Each number is 128 + 32 x the weight over its row's rms, rounded and kept within 0 to 255. Layers, rows and columns count from 0. Numbers have three digits each. The size before them is the row's rms in percent of the matrix's.

# layer 11 MLP down, 448x896, rms 0.0521, rows 244-447, columns 336-391
098:104147143135114159110136116131102144101157140126069128160152088107120106101075104091106116130091127091126154166163050087157100127067109171093121153119101173125095119116
094:118149121108147166118054133120063160123117161142195172112085085105128149138124188101091131060132120110101148082136063159165096161180218093167120129137119084122128098149
107:110104148105089146124157119111141157110112100120100155134099156161137141189093170173172131142123136029168140159086127112142057186151146102056147125135154134135152167208
093:096117114129142076186152114163121124076158098217109120136080134091160137145156112115144112170128122140121146123088101094190079085091119103108132160081127117086128117127
098:110081132128128180146139128088119166151125084129142153080118174094107197129103090069136115062138161082139053083091145072132123128159141124122113090135127078149114127107
101:107077120068086112156068085067158112153175181113152082112182129135149140177146114106128136108135117105150094138144174106143119123162136159092183175074097102128088146197
091:166140136161073157168148110122108107094131168073170057135182143132120108151111149146138121118129151143123159131106175178128144132123124113101129127136126117148185096127
093:124188171174127150147087126088169135095103132141154106104098100153110167176165115112076110150128146143132139142154109125111142071198156097178144161184091126109133118101
102:078090134104157100150162110151113098135145089148127133130135162132078140081149077101159207151147103099134117191139163129111085125174100126100119168120142099144189171133
096:103087169130109089126183132103179069134133120141115157137116108171124171099107107155153159091141127114067121168090104160142096117110100122085114090150136085086139092077
101:087130126124169113100118101174189132051087120115039189164150094108058142141123137184164096129128150177163129211106137154128187063181158089130154205092130130106124069146
095:121117137128137161133101081125086135168147132172134160101180123094151132117163140181182142162182095139091172111161145134141118145095142167154134151074083158071111120177
095:169084075126101145130083125138194091134087090145158108089129139122136124066134076155136147177094117135150165132122137151132152136134181101140150155076096150072123089092
102:193080144129096149155122159144160184127159065133142118087085088095094145103061057105167151120117128147160134144133150115089143157134199115064177165110076123090183135159
097:128146106122110102103147103110143126183117091087104136103135130130173174133106107114147139106126111035105133085115076134160137135067155131158117149092104111144161137152
100:113109146111053149086179037120094132157118142105095101149180176123147152161123191103162112174104116141146183169114112070090101122168100115082113073097106128079154135144
098:131211116120116150107178191113115152122137112145121143144131118165134170123099190099102086127123167112058135129134131136153117170086152111153107114151183093122126040147
099:131124190188129131125068130120129083075179132096148089121053117125103112115118137172120105140167148144150128149088149049198179120054182111132105146096124142116148128139
098:143124095095122081167120152157146058127090125122102103051140074124150150083126138114115139131141121172174102157106166146108131093075120142214077106114163126162148155129
098:152108150125151192125103172135145100120124151153116104193148140096096151092097133127144172081072107155159079075183116131102191155134116116152157088135196145183133110129
098:102132109087123180130135174149141170096117167166184136176171140105179134108133149154100140180206123110129137190150076049091132130136100142114100148103168094132132103171
101:166098155107177134130123082174101136117154104073144109111160117167149124107092114145148057095137138147125171170140164141122178188106094111116106093123172111086082143059
115:067086149070069098091117122136126162113163125135104180117098079133115092154140189106140117156147095066110132168073143116120106120174098086113170095154134140148154135129
104:109112142084133096115190090157155205096162131160132115183162096141117123044128162143089072182066127146115104100103115091102082136167149134188102185207124158163159105113
098:108176138119133164095176130136154125136099171124127116107153085111089079168058178166145123133128131109156055127136153136150126120170166162119156124129074108110146112080
095:114115122165116071095141116138093122127141092152071123173095186148145152138174104149098178076103143129116078121136083103133156146075147145144123062099141090105186182129
099:144156126085109123190151149117121175152118162142077186123153154135109128160151104152118170111138054152121160094127093121112126130079060068132075091189126170126096142098
103:132162092135103123087077092064116162130138131128135130144106134138170174075130109108153127062116129109130177119113088126101109183171151131108090096124153110072207122120
102:170137109146109105216142134134124113134165161101124134151113134169112119103145090144083186207161171130112129083150132121135120139166109169140137098104146172098109159146
099:087095177104162140125111133085114190088049142200122123114111083154132098101140089095132087090160096112097125153136187088090163093149127117110183112178145167155189089105
096:154093124120193140131111186125170138114143090135129107122131085135096122132095106115144136146116092183160083100104109098122114134138134134133137145065129160174082114143
098:132170173165137151177138139099123146162103085109175162110130152119114164129123148119121073094140153159095108131103111150150188136157158167145099115180170141102152077111
091:056187104091111080100078156164101119211074123132129154126023106216129147154117130113152162160178076142214121131160151130097156130101112121082085080169172090101173156184
095:088161077061140067158137146064144151112148079125110093146095157129108084102168105146140141096117102109163096162115097087125112137093050132127141167151101112120091114149
096:144165140095078171141081108106108138153083117131191100109122108156131132162119204152150170080147118149111156180100145083141110104106139154036158136095160151109160112130
102:166160071128154140151173133074099151138169127129111117086103161142101117089133127122100109172132117122141126128093171147130167107167143116177131111089111155110169193182
099:151220152119088100147156158122137120158160101110146106109130123087122157091125160134173086133151131119100128097101131095126144077152118163108122133148130082137115128085
102:149141113178100134154138168110110209085115050100190092174174144138131116095174119125161092179143145128111128094163140185044089132186101166158120133130178078158170114105
097:112107124143135142137122113124130090119162087118154141112099132156153183068119116106093093122118126071062107106199101147114118114203139113151103120151190159103143172083
099:092151103191137190169106156136174161150109151149136141153077096126150143090126141072040145130118119085091125072103088098141118080123118122132091066119225171174085182145
095:092125170093133155156077143139133155153078158153115115108176145108146190177147129125148116131148118113077160104180093130157120172107123125116126080160163116134086092125
101:196156153118112077119153078127041148122150116098165153116103111123142131118148067097111147133130161171085134145071143142140137146092152132130114159185112169093137190131
098:120150221169113166121120150084121143161158118142098142083078199098142089102158112034140140192132086157086087125151138123092114054082149120121120119154146123099127181102
100:070123161109112119128107167127108138174137154155105125145171170112152145194204125218099142084119105137129139159116152191106188124119093143096106097192181152146159140134
099:142120077120151101134148171147138185103060134106125116148107143084118144182089150133146160140153157108116151116127144128127107149057085118206159170119137138203124142160
101:134081190071160159125100123103165060087139146115116125108164136127129167078076144088130104098184148103087158151141097158077105090164170146127149027109078122116135124095
095:076128144121079109094123164171184108175176102161137076120141135158156121116113152137090162127132133117159120119115133147107100158118136144101149151175138116172124111112
099:157175082114108124089123089168108152107146143152171107146182133100159110028143141181137120127109129133088145123117128117077125114116131116123066169172150207078152153160
096:154137119096121084122115111143201152152104101117073153104171156144161070087118098179159084128039152157128092131123115154111156076154135147142101191136084143125181114077
093:105095106118144157178111192149128133107112122102112141102090155188152056134136099121100132091120123082121156117124162166082150075109115155045169116111079067136139110152
097:168070089148180132127127047104119127143112164113133131156041174151111115061115173128136144144072141108104076106129146080120125144152112139147176171189070086104172140187
098:112166136120169129074135079143123143092185083148094131178140096136103107075092122131096171157164112145209131102102175129089155176149071174140215103060158147100124043146
093:141171089128120113152074168156066099070159106152081102149138167145138121151125087126200151119166162141078080106160053145110155113114108120107101150122155157084098111164
098:117129128121104136119133177098111148110082146129160154146187095188137126165063103178205130191110153152181104184105123133139119163118120158097138111129180082108133118109
094:148151089108175164142139100091128149128125121129096137113138143161155177142154154094080074144134127117121127073106076066162126111120124148092148121113110052162130098121
098:176154115152149034147117131092126110144122120165161085147131108121137209125108156116130139168172153098076103137133155153172113087168163114134100153103121113118100124155
101:161140142150140112123126091130143163091155154171109078163089138102119085157113052085129151177123203163085149165211148132092111126108120110135107170125134147100150138088
093:112057187127182116148212139161094074103063108075147109106156157097058068068105098096110152078092110143154129157172206198100173178107102114101093136112105145095204191072
096:075073134090150113123120124119107091098167101100134147223164086146138122151124150153093124191131132111126095120171136143149171096066122161125134130114143101130124084154
096:087107170149078175095108146112133121134159093101176126096139097134122198127108117120125179148116133120140165095133172058085124191093101115148130121141154132098104097086
098:108103142137146122115154129117136132150096140160133113120127114107164145091123133178164031163129150125129110146149154149093065134078116112159194133129100149148154155139
101:161115116129098154127097093130105162160139158121127152161156112133085054108115156085098144098128178076119171145162124111087113120200105121126150128137203105153123186202
095:140078123170109080081106131183136204110108122139135135167147115078158199158178086098139098148159146109090178142150065122129076117161140070097090163159122128063168131123
102:080087122155134161089185091123198140130127101097184088098144101158166184130112076122106162149162144146146110165155173117118092164138162129136170095111116106067140105072
104:153112128128162087135168075154187113104122166165083204130130113149105083117135097110123107146154129097163135110127190099152143160089074121073176135125203119069109107111
100:135092123155155112084039127160116131079113120107150130117111099023165145124159159083156086117117090075156152129062116119134144162116118083197130160147126134171154182098
102:082107137099130149116207102110129092149138153101166145133099148100108104137121086131125127137154097141167107129170122084191102097121148093108113139109099128079136150114
098:101153119121094171116122144121099159131154129099129153146161078145110193157147165135170133145172090123088158120124080130202151118124126105091103119150117134120113144137
100:196135115145112144102117125112168092135131153135185151138140138068132018132110140041123159160101137175109145141117101187096114145101117148147072180053122126152118162093
095:146092124150171163180156147094149123161128106105086097125121111136080145174201147100116145140130147176103123157140155157138211165119096189181127092103157127115108097124
100:103149114102153153149139147129106169138073158196118078132144150155146167190059071199113092137181137108090112135122105126138109167157133151068149077087125080073108094119
098:119120097136098133131072099138105163216105132097096108140137139092061130081126149130129144155138152100096150047137198064123093133127100155134168072112163133125134198179
095:152149103101148153166107072099130181078157060166191146148088162086174181047167160112150106132121134169157122155163110129110100100161165144106193129127140107107103093116
105:141127124132157148080136078107076128106098072145071137172123178123095116094154127156088146134142186114164071101138123109078111147151093091127104112149156131148096094180
097:131119198164121186158132090103110149126109138106141097197147078105186131157164122131094151134129071094126122091095120090143160113089118125154112165183108130137115113134
100:158138088156176132126156135124096154142156170110124159139110135158158114151115161077083127097079113133121218110137089145140085148081175202129078114183155150137187123123
096:151124104103126158195125091070096108154096086102123151150122064079096166156123161157107106095117152097071212080096187141141163126127114068168086073084102100144121114144
105:161091147103086048149183141130105110122095098080146131102119140070171110163131123106164110087080076155149130165196138099093084137103166100219091144037074096116156127097
099:154123159171134098151142103154120103094161177135177122168129093147150152124135117078062126105105128140110161124126160137093153137087123140153106111085131161131174067107
100:125125146128130127131143156153057138144159174146068145145114072104096161107131113121142064128153143070132101155129140144127134101097102131169150127103154135195114142202
101:130149136198127139124101150130132123162124162110104138169177113148037100187139147120097077071170167108128159161158108062095099151116104130096090146115155126128087110108
092:180109107167160134078171160167129210152131115112121106143162134119093152114147122155063106181133118161109123138141153094131173144140121104156063116127165086141127140081
099:164081095168140163074120167103149193141126123096112142117153158163093132144117102103141091127201102093170164126138063206199104112109161084136130119127090069177138157156
100:085099121056139121111131130140039098135194132127107094186114100174122086107133129190143072092109109120046065124098174102156162080170087147092129109162153102174123194089
104:066141140159147075124107064140164119106074110162174129072174161113169082132128096146165132102143137130142081128149125111120151138113155137115156149154101159118121145114
098:069137141154103149066032123110150117153113099081137136085166126114085142038151109081136174100141156137201163172147217109123208156108143062136159095140104139141143114087
096:101136198089093164141146135070129107089122100156123136099077144169190166133116165128080147104128140160152145102101132132143082142098202096145123128131165096144146137099
098:058139128172129152109151098076122059157138117165110172103144110099118075123113154161093076100148072154131046119096098200143136115090145173156143108102095150083139166165
093:118073089112145068177112116108136113141114128074131109168129100089053155145206134189099107109102165123096130088185148118151162134140116151104184038090203139152154103136
099:107109183138111164094139066105133091147137150077080153158173146128102127145104089141133126141146146140145100082076131130124149127182076130142123133158098088109091070133
097:182166125158095111147177103158089143158144153135168094131126125117107089124111161094145069148126114162154120137132140185134109087123157181108141124139149176139081078154
101:106155101099148151106176100113172140126111135103116105145120098128126123152122122042092118180054135126120115219168085162141107150192150082170144141179198092172119147198
104:141122157150126130069173109097134122146099098070098142125059150151170112160108084094089100116141154115172098112150126224139144186131117168046117115080103099108142097094
100:103158117099202147188101078109128144088079091109182092113119144116148117159137157160159145154142101137179119156082091161092116172115118154095134136144094140094101084132
100:176180107125128089106126125125076150153114167141120124139076118148108148124129139108176122150136163106132115132094157157123131130126100114138097142096088099151074127052
093:086048108186144148131091168121127135118188131177118087122082111172105170116113153137121125073101111137206100175198153095124083159110045137140093116138187116094197098157
102:164121078137143083109130113148110085092149111192067154118174220122098101194130127114102106096150141128160163109112085107163134154115122140111178129076123121086094082160
195:155188183089132138102134143128080123105157183157104063112108091128139152134166061124147173175141115181065125170133129158056114110130086170137086146092132113147149130143
106:138146139107061119184144144122115111084146170204139113176192118123156142114088146157096174175116189119123138107114114138105126088211196080037128153156086168089140117155
098:114068108124141073128116101156093146095142179163108071132103164101109113163149112163191125132062089121142124104114123146112122141099141097126116110148124117154158081130
101:143130151107142173149123107119070140039102160102078125148131175104098127159158101100103102148100095086135135074095132134091191125149151099160081106130117140196154110120
097:115165121092106151145084120132198133142056086149142098136129069152131132164132154133176127093119166119177129126142100116057043146090140107083160142130161118120156044126
094:151162138154060142046116144143141116090136141116114139138108077101130114082076144104085119181093077148124128130050167134166101069118142076140139129111194164101125076113
095:121083107153109133119104158136145118157087093131123103129115118118199172095143158126142105113076129140089169144136130139121119123157183126111151118129161145123152130169
101:149111106199091207080155167122131119136176135151122125162085123099099105101088089136099125129149100125158168133144148115135142128130154092160093087138172173097084180161
092:122147155091076100146116092087069102168159126130128161109110138109138122124100196079160105193116187059198140100178122195137087099080093136154159127133121150154132166165
103:118165127075175140074165151146081166093105118098069139120064092095124059155100117083098107099152117071101140115104099119167115120121120176153166141115123146170136118120
100:159169119148164160147100170167135156083137137136153114043080095198150085171117104098158127190125072113104134137160103104078115064129166091148104152102131093082151089124
100:119138065180130183099080161135081161150104081111163194101155114113132143148106149197156107074144110094132162115134135180130143168084171093032124140101159145100116138095
099:139165115149144176134161132115186087122119145058113099124124131146111164172116180139114169131145145159158112125202122141124176137179160187144092162175133171153139144166
100:103146110093136128109105132102203158192101140109125125104101138141144195115197139115122148122175196076160104064157127165110129128092098092139151169119118138113106150154
097:090085127126112128098103117104126119124147153170090082144178168144128119107161197123144125166141110117133179071182177126144115100087120112148133126067117109149187122176
095:117132130121144160099085108115147162108161104141115154117127153095118142153146071112137157143150109181075118133132136129112139120166154152052102178134141126159134157128
096:125104140118166093075134171128100119113096098168100118097142098119087166126083110113106136109106095141072162152073158098111083116082134158105122080135139086144137126126
098:148101111132162096150205167149148116103220149098090173126176097083110157107097122100118107149098099076130113124152135112139128113138165162131161118090096155107132085105
097:150074157131170066118139156137139125068183110114148140197051103121212131164128142090122110101123132099160072111149160102121114106136083119133136118049190112123160122148
096:140110114136092127103135117108137082035145202110115115099108091158101125109084112133151088124160096086113169126107145126078139087131119194143147172150056118162148159107
098:065164104191136119179097114131111124085090127185120191187156148125102108139161172098138139146162099174176119146111125117106157165148169077093130202137140144038076177180
103:125153129074147114104156095149166142195128131160140112118142099171140119154223173171125113177090121149135114088144120199110133091137179068143148198096136115101105100119
099:166085196187182124119201211120156107085187136146097137108100151126125093109187143114089147093070106134129144170166083128117147158121090143133151132099111157116106062077
095:144030097171102105172120056104139157162175154118138188098150145107122127097128114132100142132117123177084108116116157143153141144079109118160104097096088163130071136120
100:117125129145171156108155103125152118049200135138144099160101177112119179141062133114134151096173174102112091156141085179140207129097151127099142184142128096072166159124
099:102153135185111128146153130127107111122178152112138049165095178167169119140056117130133078085100095148127107146206147165142118162158153112115157135115099124115060122141
100:165143109138175161102108056090113109080089110152122127152107096105111158157116165163099070162152191073128130139151191121125139149052150188191110121104149096161085067143
103:128105211111080175137121140056102139114128101130113118128123207170082087128112117114151176073133067136107146117143128179088148156116126106137162126123090141138131130124
093:160110116157119102179112133132148097080169106122087141123196118112138101152125176131185147097137121132122118147085121110123158100147095104125120090153128135119076169149
103:111166075122139067162102167115122099129203089129112102165140093144135130156110128097171088171105147086131152116130117112119120119089137121060127053108117084123140137074
100:106123159171101104079119126064148097058077134151142175158107167144164099131119118171095138152111111149156147101100085168120123132171091112128134127104133184197172113099
094:174091150166098112129153139130175136079137074143128240209139102123108136083118141096114193138128097165167122169108136106125169167107156092120106163132087165201151167117
097:109105145126182132085143154154085131123151107186113164105130121175090124087134100156119106164116112143152122105180129167144131142139104120185114101109108158102135115106
100:110119166082109147164113151143135111140109123148129153078127131191147149090138090200114097148135129128040118151121108158086125149121106081149170100110117178122141111154
097:157128122136161088069158102100188132082091117120150110058148135094180125136144179125189118073117118089092134133122146163095203169098164099129132137180132117067138113077
108:082123172081096062142101149132176115155131105118132144140159149100158187134157090117099095104210113094162160103153123147117144114168128182159153133128107134085198139140
099:106113171184119123150136144127188103131118123148165134144142095151135120121170135158102118137175175127093164096111193156203135147107151149100095155200176114172145109193
098:125096092085141155141116117138161173161144109100104135130193073153148121153198119104117110126066100136153141098130129168100081144146128151102113075129121153064159118100
099:136131161107081131140096086166117086129072139149154147149066166077114110104197132118124140125132104053114132174141130139136082062113112042148170144144147124150107082142
097:155176119118145121119170104135123159134151164153157103127133121072129160139081116052128063064140171124175130125151157068123105115108161114136070142147085156102159156089
097:065127164095149129125114121150089088118120166156150116145178117130140069070138112105082165159121108156132158108195130103125141131168103101106146066107111142092146144120
092:181079176076056104119032123142095108087149139146073156176116186199088097127129176134130125079144091132146137148124134078141109169178159143153137173120122112137118081055
109:140151125134141157171157116108137111130117124146115153118192122109147126145138139159092082170148137122112130114168134080107183182065121091153127119137138161091118075164
099:158138160180112126114097122129161137169112109151142114150170140151154161098156090108084177120095081134125108116157121174143128137170072145091106094137073119188148145055
095:130058089085105095144174149113133112138133154135170146130125100153162151131120143144133121154176117167143139091098096098159118101112134105142084139137149099155147130113
099:104190136136098108133169116086111133159136151157131130136108061144188145143149151141122098141113074083121140131134178120134081120129108145139120084070116114190104153088
100:209086129141123169128177085108142223123140166135161149200136084137101090148176135164137108140106075127178072152150159119135118146122171132126155087139112133169104121173
104:145164091101105127100136108101118083124097120125153113100129134112124167101182104173121139091141153161098120133105142117171094091142125085099152143109070133118130138127
100:077113084169118092112113106028147131170162138122124061144125139118151153123151216140138177179187110141144153103128124204145091132143102122053100155171120169173080128100
096:131098191067122099060128137106104058036151104086119072167117160126140119142137145101094106121171134159101125187131169095171113140057089158146164100180154115042123163096
091:114084126130151138134031106154098110152113144085163168255131119110141127146136082182090140167114164111109127117108048097104133101106148139202094158132126103183218142163
097:115155148116101170117132113119121100110168178129112115090136147140137144102136072103124203163143137113175169120160115065087124187157189147132142180186132184142173132117
097:150184153107120105145133138172131109071117120152168183153130160093108098178169129123135113128127168146191163192041117091110158152142132127117130173168116124098148119103
096:132142085112130107163155139124163149100141178125092173114087100159105071102071148150092137110120141122174153063130216091143154174173144149099172159176148083111095150154
097:165114086151154102171093165150055164128111117129101126100094157077139084131119146170111178147134126144162126140117116103135080153159096121156174095124097093162086124117
102:204159149121128075146148095074174078149119108120152152106083133083143170126112122133180128122112128112093132143154169145095139138106078131107115128118130116140163160109
096:135089118128161102116183084149112124181151167113120131131097137159143101115145071181089130127126140083063096180178045131145145147090126144144146181215157108120163135088
089:206206185141124113122156150093162176139060172152105089176127075116123128167133171126106112072121162114137145140181121097121056114142111093170160105170111104064158087094
097:087117119114179086088170141123112126194125097109130132178151112110148070112147159046201131132172139109083099148148134088135139088107081169115164139111108097155112132100
096:102131155121083116109148155090144129142149079088140102053133134113071069178151120152146173063101143140155159151127108106109117059117119129114162127135172158151131151081
099:130099165128141164134178144133092131114133133121085147111142154130164113103165081185071100120107117127134132118101078082126138185147116135145110130177158176147146135086
092:187102168210141114082100099130170158162134126133100168208152108143108178138167162099115122119103114102128120103108118082163109153110116106075135149165124165106093153109
101:149061096169146183161124169149138137137047137136153109137115119150126201134084139134099110173091179149090081154137115094124143059145188169142158137070139147156120138147
095:112168158138128115098158137096091140142105138126156081137076138042162108170138112097118144132098115090093096059117141130195106093183191102152111166090093136156165152136
101:113151031096131108200076148156150034154099129083162138168083096046167101116154099154151108127060171116109171135054180171104096112150070090098173092134076104162099086153
096:163143137070118154136143107173072133137069117141152129152154112150136075157088125137090215115145114123137079125088189087144130101113073189085148158063099129096148158146
101:141097101140162036121116130136156135124103105139154164142111126119111156100118115099119104103115160155136087161116153169125126126191150111168071102165132119120099135150
104:123081142167105141107167116110080127095125102155065135138131102129121136096158090163088145146092049107100099122124069102084183152152156135199116072085140096140121152107
096:089126116128145107113114160089133128136129075123153122103176132166032160117122086138087181180102090137163145113143120118104123119104127138104103193118168161099172101086
096:123145094084113074084106133133094121056180157010130104128172124144130106101159071094120139123153136102116083136180215119115123115153144105152103137041119130136116090147
096:131119164073144173110155121081124126073091127150180128164185094116163124097170133142135124138124109155121149146094124165126134092169126167145127134131080116136075190136
092:161131149173106174091091230097135152051129089131137125140102107074115088185134136122084103109121111090109141111105138132087203093088133149171108182142121125166151132112
099:186104137168094108144128111129151168120089164130151113130132113117127145094121100093140098144093115188107133148072132151117143091125166165176157093107109090114144121099
104:139203121189142107084119102097108089119115134142114163075168148089118143153138096037118103096089120124135120185110112102121126099129118123137124137138110114112101118114
101:090134109177113080160129148127162073159148104109137094106123149128104142082054122053140140133121110089107147164189144124147153132202107101102109125069114228100137119140
098:131124127144169151101084133136206128082100163129098112122167149147133155091126107173065108134105054140146082112164144118100116095093100119113139114122130137113077117121
096:153117109179152132142186139103151178097133111161099131109114182108154128117081103142109126146146117127185172123116071033150191139192161177140113172124100102124120171126
099:140127069088121129117097134143132070067085105117095115139138157143146127079103174149176140133171140157149158134102115092125123135175107132082134132157181135108078058067
097:088132188120068127114112099141164095152178133063149136155160075120147128117124170104070124082132145178119104058090159117142134141078182185155119118180152129134176144134
098:150139096122121139085105183085136085099092153118099102108088116109174112204109114045138166136106113153132101141189115182097108131121100113126114093132056060115114144037
100:134102153128132125140109110127145087141138137081158152113125081083116148109165098166129097105148104106099188101127104100178110154117075120204171065136116129150077149088
100:119128192170119057088089124125159122106123101101137117043120099225129105152170144127160123097101122178082176143128129166142109130116126177157148207110099104050106094062
096:134184110161061123125160124126164087141093114150163190058127039109100131173138132200131117098120132140104051112101071145175072131105136084134136199161134103116122122145
098:100127114153161155161162168122126122159114207192142102090176148101099186088132109153151141128123173141171107103147132117116076187128138163153147171151165139115112137131
101:148132098114101152093115106131072207145085123165134153112113105141076110116126154132179128165094108129112173108135125185118123130142148133147152069129152160141160159142
099:166143150143090114127116130092152161102122113111112155160233166179086134120141194139142128153116093160088078118106169129134109133150152131048135094143116141071118087121
099:130109117136057150166182111113164148107178133137094197143143181172159105056165109143137164106162162087113091118137143192168130141129122175183101142134086143114108199136
098:139165117109130112106141130140144166132100106110119111134101173177166137147131129098110118143149154142125074099073098153077118145081097139110120157181153173160185188096
098:218113161118087077114123119192186129098138138136120137115140165082143104163145118146112169135093135093115126196130081091137115117192102141105143174092116165117096086136
097:141101194133086206093088038119180191159158114104164107113135131201130120100147079107110179130067108128156084150103117134095122125133096088101101104082121143127174108109
105:156098085099143095102109137086088135131129161181031207104074139205082070071124012146072075176091086111141117124128111075155081135209128197088094114106090087175118132155
094:085108149133120123064126164109087057164120123121108116145095166168100134172129072111124112126080097117093087179198158102121157053099115108114145153119131160138120169136
117:132106148120181115104165143172174102130158167181103169131143116157120156118128121136147164180152118175137134179110148143085128123101117137159118136117161127135150081185
100:129111158117103185102093158192089087129093138123134164124058117126139083125140148175093143124039108157151104062123126095103145070128119073144121107128200148122162107103
096:077125125141085143085128163163114109125138128094131095053097132063142115144190159101110120050111090128144028097125162124127159047108130142102172191144132189120142136086
101:116134100113140135183112142098091097170117179139165110097142101105111128103174132191083118106135121161121161092081153069148150162108140153170189132109127138133110167096
098:103118132176141107085136124138108146166149117160117103100188104157144129098131080122174147106142133139114125101151113133089108159132133187130076184159060186139156190106
094:122120144145164136139087133105171112081140084145114105084172123192140147100080088083213195118173153155136136155138181204115142112119104063123145143161153141123146140135
100:174130130093105133114073195093130182148144131131157127142081060127139097102139176078213119015165141132143169130112174107134082105103167131142140098114122108074161178130
100:140108136122182142143098130161077162158145126109144108178133099111126132137066042078149131120108178171211130150103203089104077132105093122133117184136183095118096147170
092:114140067189193136122113090139127106195179114144139103151107167170131053139134109121103138146149123196134154128117123113075112123094129096084114150156152145100130167149
097:136156103074112085125086141111134146127138120121177125178113103135158159131121117082142128124125143120175135150153149139152057180145147140144127174118107165146118100204
095:160119113153121153177160148172098102205090153095096102084072098150141120164131116129125115183119116162124110123117121133140139198137114116145119152135114163139068134112
099:177101065161137131141171128094126151072201144125117104131115172117129132158110207112181190103107111170118166117159099108129114103125108102058170106180116073147134172118
108:107126140117085093117128119183163123146085117165139154151113192050134114160154145116116173212096144127099152111134115130173190118147114117112141127100163196172121045144
096:128122134156145127147144143133119093110104134137075133106144084106173164076139140108178126127065096143091078141142129107080087072157105113153158171129165148140155172088
101:137112119135149164163099055141118128109150124155134166116078115129104107123122181153081150120136082116123110130134169138153154152106093121170055126135137112069112118098